From a checkpoint of a small transformer trained on Wikipedia.
Size: 15 layers, width 320, MLP 1088 SwiGLU.
Architecture: rotary positions, attention and MLP in parallel.
Training: 417M tokens, 3181 steps.
Each number is 500 + 40 x the weight over the matrix's rms, rounded and kept within 0 to 999. Layers, rows and columns count from 0. Numbers have three digits each.

# up: layer 5 MLP up, 1088x320, rms 0.047, rows 248-276, columns 160-319
# down: layer 5 MLP down (transposed), 1088x320, rms 0.0445, rows 248-275, columns 160-319
# gate: layer 5 MLP gate, 1088x320, rms 0.0509, rows 249-276, columns 160-319
up248:577474508510500498483486455530530486540447496568452496541493546566481466460459534510541504415488502420538534481530503518536541530482507486525502492528489472508557492471473516519437553520441468477509547493493535463444480517438507523461474522501495547494482513547530518473463433505469558450493582509524494492498512520481512486499528503433533503538528501455520510463499462474468476533421490452450507473513486463543465437522476529552478466479546480499482519506447473490485479489493501
down248:514508463488437478443547499501534506467526457517560539559482492524484524466500536519530476517523503476516557465464513483506435489448444458450476548499541537519526569454488516498503518511525522497478491521489526448526483490614508468533502536502481464500449438563497472459449476525433519508519515509578506427491558503468482506529501481522434457544572522509564522518531526484443468479453510471528503510535495449486431504473485498472462420557495463514536506526435506457552512521472486
gate249:528510480499546513441542528501499526544459484526440542466452509482477512529516454547480521521523521440470415528529506532452481493431518466476475453536433511497458531519532520503475492539485498443427517407474504474433484561433512471462494469499540501504518513424519467507453535520525516459465456470518449528468537460523527436473487528454467550495555505481417476569497503491545483544513508453449534548494460459444472514503504501549439532447519493495510462534528492515465531503473530
up249:528524461565452512541451463507489524529565437548497570521412543480527507531570479486576495473498524573579485458581494568482471509476545527515484472527508517469488460530417546488504492498551488446518470438464515441462479357513479535516576463475546493516524525523511483491459486514507466522487459492474524487537469511474473540495541450423509554529482516535495462426511494488474505486474513508478460542471598530493490465492550521519479518491524526538469498488480486489466509466420485
down249:537440482541535541502494502538471451501505456542521470510476477521519513426466521516464525492451450495544491430521519555526530518544466468529522463544495478478437546524563539504505557423480552440511434492550531518495557494421447471516564512510506557496563494443471499502520500480548568510534429497471470520488477524557492482488549521527492542482516510531468453444517418568497547564419459502478490532465526490446469560470508520521497465460498504537498474504494424523527506445523541
gate250:498496479464386456566558493426483486520542484537454527450483498500484484475500442537494489487530545515510495492524596588462498521506533561548444448505531428519488446462509526468535508472494535482510540498537501522463550427482456525535492528508466490514448476512475536523535473517520523473488464536426464577489469511519494493492587522460440511481420473529548542503537425599515459425530461526469510499527470521492538433562560475524498529458534497554459579440542465479538462452465514
up250:530493504519526531510550513578449482501557431593504514491564507481481468527447502435442541523561544522513482493527507482491489471536486521432476504622489451461465501556526556504478560518495467544491483466544427468511497512481516527549499524497418494504507491591547473512474474476523503456461505587494504494537512448495496498482540538484423483530445500527440475534552472550557418476483536514491405521491550403587518486512563608601562476468429555493544446548471506494529524494572565
down250:408572530474517513545549519492552492524444549512529450545509538531560421483516501447434410523448534516448483475575464543468453515439567529565460507493427461506517451543456530447544567472451502436497455520539545548484563479548543485440511544533439481547446352487486557476494501574531504488551472525446490559485527521490481512470519427493510513519512432523502511526448521573465554435496437569474439514488494495431500468490506510541564555531550499549481533459518483456497493492522547
gate251:494469403505525505477479497444465526518591512572452490491566499506487495471483511487511542504500443434480509527512455548459530494536516473504527521487496499486488521453569450478518477469549431525570566534536475532409451547456459478454501517499507516508469522509491511538537448439415562410460489499510570465430543461527549498518507544497540573533470515457527512469519472448511501573452554470540532493489486523475615537587503513579519561497474508525485488511621489478487480508439432
up251:499509538458487485558546555476479490444582477486499486485504482529537552512479489494501487482516519450490546456514513533482547570546504443481484478562466478527469517539522507523557481478576482490450515515523579564439531459500457498475450425475545491557610455516555492511530547452431469537535537573490523538563484499469525468546536521495448495495512551538437499494604523514539475475466581454580613454528492503487524460504511524439464503513586549497478463521504529528479531489504493
down251:509514518455469471486510513496499517492534494534521558539521496508514482465513513457428454535379511586439533498503505579522560498494514483516521477506482518526555492505492511543487437511536467472478507501464563474492520413468456506487509428460478461510574554509504514509487484421527568507495493503448541550546413455480513477533502521520551453407500453543462522425615497483479453431487473487500489470530449514474470473500487478434429479460563555497538502506487486593434514501527578
gate252:493461515503555460538520503425456538456478454521525486435602466412500506424510522459537505445575509580511465457519524448526532581576556491519488439571493469510521570502579454460525498519554398477500461452608541563478482474493570572457446490471426511467510557505520490438482439459500509459510518415504523481534585548539532457435491520490555483466544488438490478542545462360472571555515545500502546556565513499426516553571533534529575482456475506497500440460575483465460486532447500
up252:581509514464527479526473536539477504482544498471459562529445531570465503599574542510475525500488466492555520477487520499496475532489469514519501535546522533437474452507468531410531526493479584468441473475451496462563493506518510580520573487566448523499510443404511507515499486496463544508567477523508464503481538480499509485492551397520549464465570560497496530497529523641509509554466531563476428499522492541442435480451493474510481537513471558462509532532468539520516494472490539
down252:595539519541494371468548388533495500517491430516496494524506450556486527542549534484467528465531455442509470440554502489448450503515608467475482422495529503478470522495455561408475532506521565523461497426530517508535482468449439468512449507498517502505532495455485500493532622529528553497529521536507492478458465514503505386548452426553528414502515504454501512533607491513589486554550459620483508465539443504429531563492548437525497545548489499477520484517500492446526510449495463
gate253:477492476548512448562524484558497508520561467541513551526455535445513576387463506520465530466523504568481467473568436460469443495513565515469519542598455492499433497475496477447530501529506445468518431523444460499530441483469581543427552490526446499459600499524526545470527487449528468494532414458509482447522464533518533506437518481487530520596515559456471427456524521515554525517570479474481512474448500526553525489526517546549447608421472542486491582511599448510481520492516457
up253:502492521540498473490468471505486633516420424536448454470512463534456504549441470495446509448499522448556466543563492499530552524459467478427493419407454486447396497462475534510531500484538583527546488460522509485458495493525527465535461489465499501526484468562504448526540464461543504474465538568541503497502554490533536466530486553478508497487557504453564490560540404500470519483450498515572515503530545506551464502471461416440541474560536463507519547445514539493488504502542471
down253:456535485496446447564500499563483587544432494480434514437476512493467541454515437519526521491558527534483488532525422459566513594473492525406518449496423518510410455451422537478532501536523527525491464483488475472394490486559522484455513540479499478494526475490462449501600474453511527461485472546507485493406572502564520526473383516496528520451537453473531484466471517520478458494486450564511518540476481456518458485553524524558508444490503528557496508483523510509543506499486471
gate254:451563479458408461522434577565518473455529504470500423552559489455503461436543511541506473457501505473559468410568489537534536503456449534498533547520515582507553498488460465466492489465480498544510543522516533569521492478549577465542541505489533592493499467569431534476486490468542502471470541555514507490531551442508482492487471493559466536423525517515571517529499485545479521465541475398499520438529469515531482473475433483517508454552489469487505507477449517533499444503575556
up254:597458510493472471480446474539508538542544525422468541471501492460450526440496562490437507543508452415525445475501525410458449525604433494508545520500484519512479523481497455521565482504553502401500451549581487522499551460495494518522471536533530459474485501480517533441443473486520536490474494531501455468520526503472559555467454525498535528541465537499527486531460519491523513449469478494538514470480521455489546568492449514426468500543472478597472583527512525496492564491503472
down254:606527490556492429509416479469519470496549475477431541482511480524574485457526503403534466464535428511523375479467482463509557438551465426516593519553402494494454522478481500518499412538504575386519455432600546462451519531412404420545521467515544483521439506455453541471504558508563552457510532539459523485590480478511558497470466530487485528502447523463569569504481493544468445520539576564465478527525514534443515494532467463509523578559461471515446480591513441504515537484480471
gate255:496499427565553558504493435521490569476566505448535526459483461482548515506465548515537531502435502534480517490525521489462524484556562473530489450537510452412512534560467439492460570564483492523512474525492459573499511448506559464445493476573458499511505456512463532488421500475476431524525494514458513511495465427476555527543531501494442534444450585492522536445516587530583579423539548593536533511544526472502541505509482579571504442419534440414457438429418506479486474482491523
up255:469531589555544478405566563520484477508471433487489468449476609576466464464441516559482512493532479511449392472419558507506459488499488579484438430570482474453443509445550444530455534516506466497450435529419506494453479532478505528488588539489439527465508554487495490483401519507450522465548514555481482500568517471530535429551538502479510495586436532484467513614440561491566463442490509421456489459568528453519587529447429586548503434490527492455522519471445524463345457465525501
down255:424467533524542515487468505477525550489463520527530471477494585466487540491458556517470521560438493540491505473485573439514524516468476537515470449485564485496437502488499410497440496441517449507509430465445477565476537467601514545473492544512425550555507504523523458471437519487437602453504429560535545569477467488543527563522471436543439549489441480456399512465464583405483527498494514403446488551502491492467516513528484560568514466530535476433543494423469608484480463453475486
gate256:540486487530474495499544515515458515464518522495488517473521516541508477513546454459493535497508552520512541552491470489496459529528500431553534496434519499419463542451471457483514517481486503485533499562496548457495466454488518548550471525471498501537525526522531497535496478452458498475500518489534470518482524526448498535460455548512480547501457493485476469537484489481535521490515461526494498516541500546478496478499510508468543487510456486485508528518553496542516494561456535
up256:517445488555518468497467503535567515482530478466459430509478501528488489498484484511517531493531545511495523497539522517460473537482467442484545483452477562488504494446508486464525474480500484449489534538531472527530458481496554497472519419578475488516509459553510523552441503517521507467513511539510500520485471494479549504515536505489503500467514464535460477471482511501495488443528506521484501531497570530521501479464478466550502478477536505492466515425441491465499531561482565
down256:486456537492513485455511444485490519495501490474447551569510489534516478518458486499498418496514484481563440458445500454454538483512480463483431486590514479509457503506489532532504478485498473505484469518531503453555482498629474484497495510525499483481467500555506473482463537547492535479501496482507488483550475498464553503467492489490461444524509529493521515482438513489517494527502479503513565535476573457543509495459483517507579538488436467461459446517508490535483489447505493
gate257:481534514538467453494454530509482506471471538526500497534503491522557431518473513547467471503477518416480479493540468532492497520540568462500552479578479506443436485524563529483511549541511466550576512527479496562515578470504465553478455505489572483544472470471445486498544407532547504484517491538420514483530486454540555487461464571517522483547523457519477582476531525556606454491546498454492458532555468520483437496508547475502513560509509447467480518516530518493441446500481507
up257:458535475442541457410524520495499458439623476462507546497454492492550491505521505508495546500489490535559495453492473468491447471558464435459473505505482516473563516521468476501587531495497502546530471550468484471559448514468513479504468395502529484465499504504504466525521487523446490536551455487465556452485579537505586510540460486557452438489473548464511506463463512495551491499501457522483434509520477504531501574527503507485469504524509516511479516496499465511511536541554502
down257:521518557491540488414511549536473519496537513445477541448493511463555493489510548504495568474531493497438456531477457575504501500577480483518483497496543514458450463521509464470543547551575472537471557489530475529514465508478444518460472462540566528515450469515500515500531483558506504555554446484454511444498525514556492493511500483579545514486496490464509527391462459560474455489535479527483506462480489511472548566500494459474555455460515443479511542549530460509483520524450488
gate258:494476505486505525497461498542499509554562441560477576557455493525453530461564449497432503507459587501481493501484504478507541580538459573484472409458525578506522498612463599497495537448487495520477522398538426435422565542522492541520502487503447519540453502470416435544551544551570481482438463497559537483477506452515571459536451437488483462462545487581426506473540575563543496557528513564451479541488510496512468472570563483515528502548471452487473506519505478446420471567594460
up258:530575511470518493412448499454553563570414541568524487533431500486478526524483482527487486541457470459489486496446464508456425516575519540462527508453522558448507515469463476558400580484518450458563480511444561485530547457522478490526460431544543514475456424477486543492577565508502464526516592456451489455420398424463505491516546491478464518473462487510481549465494558523471518465521496413511499512443469566494483471472463433540540545455490476554540514519506576481422471536490542
down258:500540519371476515491492502506510468443442539498530410489468521481524508532478538431542413422495489493452462495474494411500552551533516477561462477508474475559451455462470546551458537480510393553517429527465513446470536446503443554574502490449562475475506553505513552526458548489461431523529565452548498509529515469557460535522506494474490561500369424469512542484543527549464504464462523500570494494472501533544482531437411439516510520526469474503546490444482453501456510523533418
gate259:531492484499533453466570473463471528470457517490518416479447519491514471473542507486464478577533454476542449426521478474455546526434505513497497409419456481556542476472468504526477426547503486486479488528551540512480494523537477515416481457503437522458464535472494471468518487584476554499512557454493488492561509545505517531507497499473556482491468499432457531481444502508437444457533480531514482485485479505549545522523506481511464525550453542526423450442501453459506594482573516
up259:533516550475453493452464514533539484511530441471538470571539542514478505516454551472568500527515567457521521550527467535519379500554485491558486557569560441483570560514556471501466511529499440499474459558425510453524429533468516506579490539538544485571518494460463465494497461455469458481570486574535466452466469515545484521418461522551412514529404483553519516511522487474581594495435526469483565550478476484501530542460432551451521450539515474536544510530515512464470432517452481
down259:507508513450482531572544488493501502439470485454486474473472478501520480495478470474484481558551561486500532491548555457487533490481516434459507543530490478520465442493526470490471531548466521467526521419517520445469447525486505475518477488492458456510578554427521502494516539466523575491535508473478533498477505524512504553506504522532439491471552500522474492472494508483531557491507554499538493487537525519444474505527488533470468557505514474522552433515492498517550521506480577
gate260:448457473488412487478510530556482446424482478572570511512496464432480457444537564518492530492491500501534558494523423515502510557468518574511503512494506471512499553489474435461451494487487551465492526452499509489375525482520460547552513452515429518561463519553483461565498565433512472438510519490489440543487459587500506498542534482465509479427499501504508500454548513505484497514480513504499495505491495544483538443510505515481558547500439516559532459552470538464550467542534486
up260:480466489546506557491445547537505505584489487553461505451515542511394514435441558486465551513491532454444517513505542466489492471492433529515492486525492487492443484479516505471464477509507542489471547414586465517465521516473427595490511531522483500530547556529510532493440465458574515553538641499448469524498429529502526504517450530465535500481526441525528535498552513527475454502545562505537538515430522470466487478481511510428492540520485493444411473505457469490520463527531584
down260:488464486506437473476553424539513500496443494494422467578509530537465428556496435501486498486550561481528477375528536504511513462486552493511485422495538535492518489508463451558599483500505427542451499499475493565538514466647575456521530498461510531544555526477509466558492466493423449452486518468439412441468474504531500495503421545540553489475517494452509527472542454519565496514465597449537530509533534483510494548501481534438520497485496501486518540515470445489427536499444508
gate261:509534465538490492489457510478513461454587481507493494477480567511445456502519500430480486412536454559487487470538541513498494506561499496429503472494497509480438518550490470471577473508504560541454463521495537527501482476442486487527539519537470511435498559549512447503543464451440502526437539553504569491579469456590492481500451558456490503563511496558496404500538504522515437562489488527518427547484486541416576504535540500487528507503476427450509459547585516513541465477491472
up261:505519478486506501484563523568512516488551511508477533453542475573488530502481492489477530514539470587516489483512575583525448428560417512567501483501518505508525527542493443574488532556525465472402450537577509609455486474511440547465536520480451535466499468526432483444544524537469539469462509507451478482552456516516505496508501516452466515557451425488519517459408495556490460433546455473541409503454535473498558517506554571483512484471485476534506492571509540545510491506464502
down261:488481518482530558488533518495514541518534515488514480509536540532507547492540569470479513541561571502430503500442564473467544505495487444485363512485478462440493555485510490473504490566546484515477527593458503575420445523471535545398483542520536586481512490496563447515567470530522538424499506470546455494521491487479564489580495483533543543481462450505502511457517536446484496432511484474559482544472497490496494410508491489473448511481589519452520457540523526484447496510505432
gate262:508555488444452471491510541478462458424484396433555479529492518538593461575554453506519481501487480496581516558564501489517544496547565479505505538484482521450456449520518551418512516424415477557539491564483546465542502487535491502481541518496409552484517417546513484518595492550527504475477419500498496511468471558566442457506532497445511490494508516536462538518530459501527480479532537486513403506513550495550464533637444495391516550500558495472494512544458554448515475495481469
up262:467493492492528516505519518494532540401517542438497507535440433569567568552523489502502509464469522508514572495506466453547446600513507523510523591509514521491485468513471532529554523471512506464518552484593481466457568509550524508529466538451417447541404521460483528449478483440532415453518483527520564547454503526517543551474495540583577554482476521399527519418597432438444539539549487528478556405516436496490564457437466481512504449445510495494580546435472464489469554550533486
down262:456554549536504525478577512470482552508490470484473480455475473529478620514420467492524566493488506502472455442524443464510549531570473488480477484459539497499453501490471469547538476452544479501466494469491532507570575521419496489513543550441499522542510481526489508475445406475502428480467482464446538536469565456481571570529482467503533503483517554472524450476494488491430543496512478519582538421463493515480498505430502543523500438485470517567535546417572474546511523456498505
gate263:541525424478572514534469466468544502458439489498508468523576520557485481545513452523456509482530486559542424532450544510493497503495496526472448452533491469436450494528466504540542581440562495542485501460550631539473519505472501510550559512547493514537520506468510453472568539557468586475556526489481404498570508452490545506478472431459455511583486438517462533472488484523492449480484446525556442490498496557478520491509583403504606448470466436519506519476559534517521460513502438
up263:504520470436556492487521613542478478418480435495454534490543516425501522532553452449548514545460443539489578533491505526536476513464546559470460489430545563557488496492504465495469494450528487529487531512416452509527473491550528478488535488519444543533488561429468454494498489477509486500499437455562568503533555488569471490419566547508492466514525482440574448522530496463472580551425482557450500516463578463538453618491504449522466503494511513511579521443434479442478516436494516
down263:437518458510499401436490546486519475466516472482461510415466515456539480589484449480564623491443448513528509528541479555499499427468447499510474528469597460514413555490574441401467549456498546532520525388483472468512499496425459484466500531445547447526497573518480592545498468449519537487525438456488432458501459409490545589528565496477476429515520484474521463515450508509440586550623558535526488496572487491539412518520502504523481498480474506472441517401434539547510494509511584
gate264:472474451597523545527492530421436488516476467523525505587529480474405522517481517457486516496552495468473452450496522487491440496479543498552566491524468490515555526577524397494489539551492508548482533500527514529483489552525518513486481511442503554476494483501485462491425484504490521446438553448557473555494517496475518484537462486537530518515480557546517539505503547460460523465481524549531447527552519472621506492500470500524471401513519464431478466527510515401499531573531457
up264:469509499527465528496488485478534560433517452551608440523548524555486452605532473499543499537498489565543549471405442549614496557380473526499533521499525514504494515473542465477469531440484510492563468495549499481506530441488554479608537539517484446497542492561515507536474552477474526558473408514475555463559506460492498482550536542528517460482567509424558455538611464570536528524541491493492504545568517518494529446463514508501547505476401484537515505543478500525495525491472541
down264:528482422585431518528482501496458497466574450549549462554544554566440457555497450373502485525592414527478524526516496560434515531439438504523549463485530507506515509472482502528484500489499503538474547492499477529563512488535547429576512516521517521506469471522438488503444502473470511528518439494513480460476510487500511539553461499510532569462573537434472481444554526515499490432505507573518464549520471456507474503504396461560492496441473450478490469526535459435518507541434482
gate265:418519469521500497490543483391490546485534548456472558503524432508468496481505480473522501598457546524494532505571419490504437493550449497579543487483515563517583537431543520490480493385553500467503557525548466558517613533551523514488376429501549462467550521463497526474497574474464525532494451511460490547414471538513567516461460556483599485425539486506457491506493539554546586544574467584542463487550524427427530571527513506492502457459496531487410504460535507533520576538445471
up265:525481506547506423476532598405414540496404529571450498420522487500470437489505466526558481524528406454530471573578497510463548471525494553439472475452474444469480584499447426517487525534543501454517485475478547567524470431509545466443555522469493434542506519545520512453506430510533550467472494509476427466473496478489492485470486489544596480613461530571483512474511541482529480480468430517541511481411448495518446506534518488586512540456466434423453561408529461499498430545553511
down265:430547489488458560571498399469413527506498556497551582484471481542548396536507426457594559512541490504454499519505456603545470516508544455518516441503492516465493497414495480487420486459559486494543498507470515608507564525497487482480511467506526546568521607463508506479544566507535479507489523477481389523501527537467488448480434466472518451459599503465428544455460565534543511517554488435536451510504492507456460480546614491505544449456477490536444539477468489546529570491469467
gate266:474469490470434473584435520518474506504507590462533500541545461475466482437525543607512508490507532557480478580501434490499489464541531510527544450489530486416433512540531472514510514508482467557539476459476489551440503504518528505555486519489450508470596466524535538490519526465501531522533530411487541471469507559459537463461496540539518525428486489517430446467502534535498615559529490517550507477540564545547510548549583494530574537617520504547482552383475532422496505533403491
up266:493419496599583507562462494498542507516452486494465499467503501532545503552457428507450528464526433490465492522509558506506543531452408558545455532486461462534489493434507497479511488463456528425434518498545493473519544486497482533522506475527503516517505538499555541511488499469511486427526482469462438564509538525521492514506485502447531524489548454491514531454533501459592515544484509555451562533536434518411498509493505463560454504428536502494506449520465567559507497510516545
down266:523406489512565481575494415455474520466512518532455464486494490533478461476486515517468515464485445501500485497492506534468549516498445525501464518488487525501501491467545556458508533428484491528481511434533537468518514515450441541507508500555577409457536610467525539476469493484506454444527517470485487517485532538519498458525526494495526459510482478442574502480517557480530468519501461512470471542485500540444536534533513494482499494457531546497475493543483544575466561507545558
gate267:546458524544512471500478454424469532506449457480445469441433539478492526500479483417532565451483505447591422488458507518489485485472515422532493490513464493383495526521494575501484510518464520507565505497473527501546529498508507527506485444464495422535588509538535523528521532467506545376480504597523559534450510469522532455516509528473490526460521573503507416474478441521490553581454508503508539567444531498543458469577499484503571593491574482496544488489476469520570488477572575
up267:430501537502469491399470484541530542470468528586483461510466483484558498576507455470418497523441530448450560495492458506471371504561517528434477512502497416502493509455456555417505448539544479497520531503579542473503522457520468522472497473496480403507529540448470545490446490550542560526514448528528519454552609422546501517446485553526464502525422530414449492526504489462483536532513478519459531394520525523583468596445436576498549499498543497465485444522450506493509491574529454
down267:501460471432510545453509431530461482513490467515500457516538468469546495488511487487511473492468486516534549498545492489552447525531548552491518554504597509523436535541456561428431525472430556525480595488507430576506510561388547545502565510489462481528496440560499568437478500482544441492534485453469561480517535509558526605392564459519497533574498553469483487605437403430443497526463497513481486496503517483511500477550574550445513451528399496480464543474492437469554472521565451
gate268:553531593560427389497485485518434429529504498402528518510491520522541443478484497543513546457460499507497478560553474543507488539459544482441462532500522521483554488540537516479471597475482494547577498563567499483484505468544480575511512552431510457489495515557501476489543501447486466481446556481518469551460433456525503481483457548486452520502483512504503496391455563432518479524561448523472422525492484544521566506587526557485518482552547469454493520526510522486558503506470546
up268:497502480472508542439525541478555498422521502550500450526513457485516491544506488474472503547519542501515513451562560518486528488486468537490512431494496498489495530507454474452497485496497489507426516501479553516500478498483482461505519480533481572588485455467505542519469417456490487535495488524463477495618528538507509485514531465471499489564566522528486484445464454552466485492441562455519510501497521422448415512434468461548478561399478516477456555549527441518506475456579428
down268:506530497488502541475515537456474486425569462503543520434455435493503490483546441498521449551439512525516496501537432532518513513483457506447514429483576508547503488522475469479487518509490480460564506504493531530471505460377514500477423450523487505518528553512506556509547475440511444517498485468473521540481517563535526503487438480488552510519505493460485494474451484461553573501470520496536516543486521485500480569509470493516505528475438490533469563521551447497481533519497478
gate269:525469583482448526523521557540464598514526503493484490489540508496501481545478487544551512505496467509528471529549450507510479534483479554445533527546530499541514497482479559475549406479463562480492537488522536524491473427444509525567460487544455495510556501520499473515605481487471478439502441493503456532499499501483440482451504499398464450471505573466424484498547508522484516585513526504492450537449533496513509492505518494472540489509560512463523523496537512457548492475563515
up269:552505510447504486443534525502485552536498508565492501521456507484496484489487504523571529519554510479462505457514503544495526511506464497495493500501464567480479572471523477528534459495490506451475472442435494508527448508490516502513521488491475513513515526539466478451465478515490573395430530478511479480508504480457457493450443542427481487487492513463495533476468538461481433489466553494557515512484441462457478506513528454515484509528462441497542513527524545476496527450533496
down269:527480476476502536554477564546453482531492476619478520473515522484457431461503486470476488500514440557486500498483491456524482518473439524475508497545540536482484491490538474478528495537487489540462527484464448523490460574523495548520468516601505532500482478488492452463540513474542536541520492493459481504565534531501455462519538495406515500427585510482540447481528446483514512548479421460508480449514549488523521508509523433556536502493534501470505498448556540547487520444568466
gate270:511482514478530395516523520516538483506529489480568382484517544477512499590548508459513462528500475494514438532523454433575530482437516464496468529553495527478482415565547525518484503439484413503580490453440524552507531507527490426557494518515481503471452534529520458493569422562523496495489513532511507517584523503543483464494491482483477469482471501499480438547556440513493483466470515463522454519512507488550548425461476507511534553481511460535501502544492505516589490482441502
up270:436514505493487505513486470456471382457566583524514467442567517432638497453535499501473517510532554570459497527477513478474475428509475473436475482510446559550547469432505526482441533525532488633501441527470507448585477498534496524476510461511458513475495477468467452537510511452504468436473534504524486580532556494598531485529399550430438553443474449556461489472460579488553587529561490547439466510471493488499503521517501528490518543488462485440522561576468499496520565572513514
down270:452447513447542482543506458527451470466490549575504382408535544476530473544482470441441407491486509534543477566507503476519494462476504488512502511491464546548485439489461485529547461427498394486565463494506511539508457450560532481584478486573476518458451566528538454455543516535511553472513467538519473520492582480527465503573561532518511539563472542475486419519518401551523543507468556490487542470426488514440578497425454536487540548475526460484518496606429516496541496419505503
gate271:481481547543486519576470529543495524450393457468459487535519556555556550540574488477500506466494434486584521540407510575509511506561479508510441463434508522496484484436455529441480476530495546559456576488472508533513556516512540503513559463511429511496509527524455478532483562471512495499503436482512554472501579516502522445505523452473444562383526590431513500518528523550505476624539531585448522551509541506460419508556517452482552501476486539471560479529545500498546479519506526
up271:536580491501542490509461497603516470489495515422466535535514510470560434507508582512504491543541553566577511471502547469466607488493441422459501499510498562560498475426487564445521436464474387497472479528583479519492475518526521500467490534469547551437456406458518476535591464523504452535507464543485525460554494501535524487489568497513467439475518533560440502482491416457548414474560498480509536524474546520532478426434512483466504490459507490434513521517504511547463471471538532
down271:486505574560514508480497561510461449459495466486531473513502512545444446420546437540480538516547498528532490510577501451447477456446465458451545514511471505482461517436466548533411515589494476545456449594522562530483471500487456470467534511532531500483481537503484443476625544490459497473525491439545456422583451482448561434461532538502478531453505566499467456482452563493458501494463440446526458445573461514482554505415504465519482475397509480453503533515489548524475489498448503
gate272:516497512501540547550505500489452550544499393451464424499477624564531520512481453488431480538476482494463501529441502512585494450511481457497474467556518550445431553452468453498499509502432498489432562524549511566516491478496565483502540538577457504476574465557503453563520501560455543481522480523479506486499517483537452486497471533540439565553483568525501446500495493534487521496455482456520543512502590501422539505529548519477566507530480494534555534521529579529508511506515471
up272:448519477532459546495533445456537507496495481542463418521501469436531526508529465571506495483609476536508516471556534450537542534508504513488471508445486496466448440534510481519534523427468507532482455485442550538525520479510502487445523431470512493529474520437541509430485538460507542436476597453545505488554494548483536560471572467496469478550423553476483495526512500481490497514532436460445463472512517506462513443553542494484524502515478444543467552588474546596511483543435554
down272:484483542495422470497501425480460430511481433459492475544420509519507544534502527476484460473472485492470435546499472491552479439519504523445466490510517480419479474435457521520547563421512528547567473519461518540508582519464459501459505468484533506443488450518534556507479497474481541506502463481500544490562491489474488486511553468510528541503517587454421485458529452474575525500537516465453465424510614444381520488546576494504497506549490508494518517506507519480505518537468523
gate273:498476526562438451511460477505478531524505485512545476515532506554495508549465503519525570561516494536512485475471558493491428466478517519489499456539522588468424444487521481442587548472507479511503495507558491511468512410485534501591528540601483396443519471607504431458460522419505474569580543536488515532523445490512483491527550497517498516514549489493460556485538427609533479522536576499463518470462503524473557500514536408507528452536478466503473453448552556500504476590438515
up273:472490484498497460412548485500520489543546512510536508491409547524554485468485497488439478523511514497523527497492484502581503469443461442442477501452537509426470532508479484520534437475510480506500550565515453495547467489514555491454424417472581422497503550467472530523560501515550533490517560519465519478532460474402538433514549510471567480504494461457449579471521473501445457514524503494534470442510516493505486467442559514493559534586503546466571504498521505447567577429423447
down273:478604493512529488448524561512487520537506502531508494435432616522571498608483472452509498512419523534526481502500519550500508473450525485469459479540541467510545515472495474536517502540470497471529555535495469505466444506565422481521455425426550413515431599374480512528538562530534466449436537449515502499508468519472581554541492510494533457478490466459512572542373472545460542508485543511533453470476558499533484467490483486527540510564545534509565455537549447462564488500515444
gate274:516503510536506450611491447579508513434590562343551503490545619396490504525480535558370515532463465518533472512522500557469402563583451516518501417511464590600486496542412500496533563509466500491469568486514501558511494523485483499435506522585497513515485493565513443535427538570477496426540483500496478455510477478479557436474479535569484462480483473553464472506549492564515552537518513462543502481523589546475483507468566553532493509467467531521538540515519503537441499507528518
up274:418418466524537508471488534538469509523508507572456474485508491554447461457473481507489542432543530548534443429467518458481535454502496451462522477545483426579448554455459440481440515494460471443457465444585527489522516550468530465485515472494439544434530460450427531500462553540525557477459510481507501559574545477493541496490486526516563496470512466480451557511501533499502485551560491527529544538481460500553437537490533487500509531557470492528476425472411438571480551545518542
down274:517497522491496491530539416455471543508526465507495569535474530510407498559534460552490533422562502531514504504468546526537465516583598447472474483527504426482522472479515442516508487423438541467549505491532581471530414443636468476414577519464466486549551490491489453473479451507516448496469485449525507534444461442465552500515487466476534521552508528472475469540504510503530482561522484507508523440536541477512461464480520533519567446443533519421443485519422508569475543526496527
gate275:475492524545539468519539552469521475506493507499484470508538517577402443548470504473471533476500501484473490469487510498447502560545518560514471496428454520532493548516432557480508511485529459492470496402497437509574550463498568602550437550601456575421530508564459456518454485454481569512546483513540518502599431476498571430483435447490600463533497444596518507495556542478453447524490482501459476489505427477525488539492561530503493479462509470491448517390508541447548523463513542
up275:453515474475442543521492543518532456537431464480478492467488579477489529512488527509462494502559518526486481577477477428549473479490570429422487523464496547508481546527510519425457505548541514583537503525501469456526496553495432451493499521396419421535400442511520454472500488474486506451494502463572536531499485449563458536513532485526448442520484487484458428489545463488540507513533502478504502489492507506510478454548518436480561472476456533421563524549474516475488502580472465
down275:514497461557481450521506542527536473488458486422499467474529509567418540495482504557462455489477476537497534526524489456466580489410463493473542513543532516563564449537522530446454517465542456418505502494494498444515477527422524545516539536483508461509501464577492495543501513442486488483420512416570483542506507502495464531544536511534526443458514485477503469505498434476548466482513473531554474529491505489475480488524456528516466457513500525461508503466491462582453466511511541
gate276:486465506477536511454464499605488558535440538540526502503439541488469472459467502546506503523501538492498500469512533460550531528505488540459417439576489483481493513481495568481511564467433510482474439476477560496500529473481490511509574506494477596508503475553461478517470473537461474513476546445475473487540424481466501495531444541506484493460524432505500529527470524560546490529463566465520495524446632503514466556521456483592501445489464436430532445502482509503517545503553515
up276:540468512454533536498530460476508485506493468579473445474555483621482545464515482526511418528444443527470569560487547551497481469531464470503498442472527489561540556513505452540549493511492532491489494481532475469581483474536520487519492541518469540439480521536567479534460555516486530485550514509456459596433397538557501534513498471553511553552502512527529547503460465480510492571586449515518490486523468490529478402535563455473445531455534537523543483479497581529460580477522613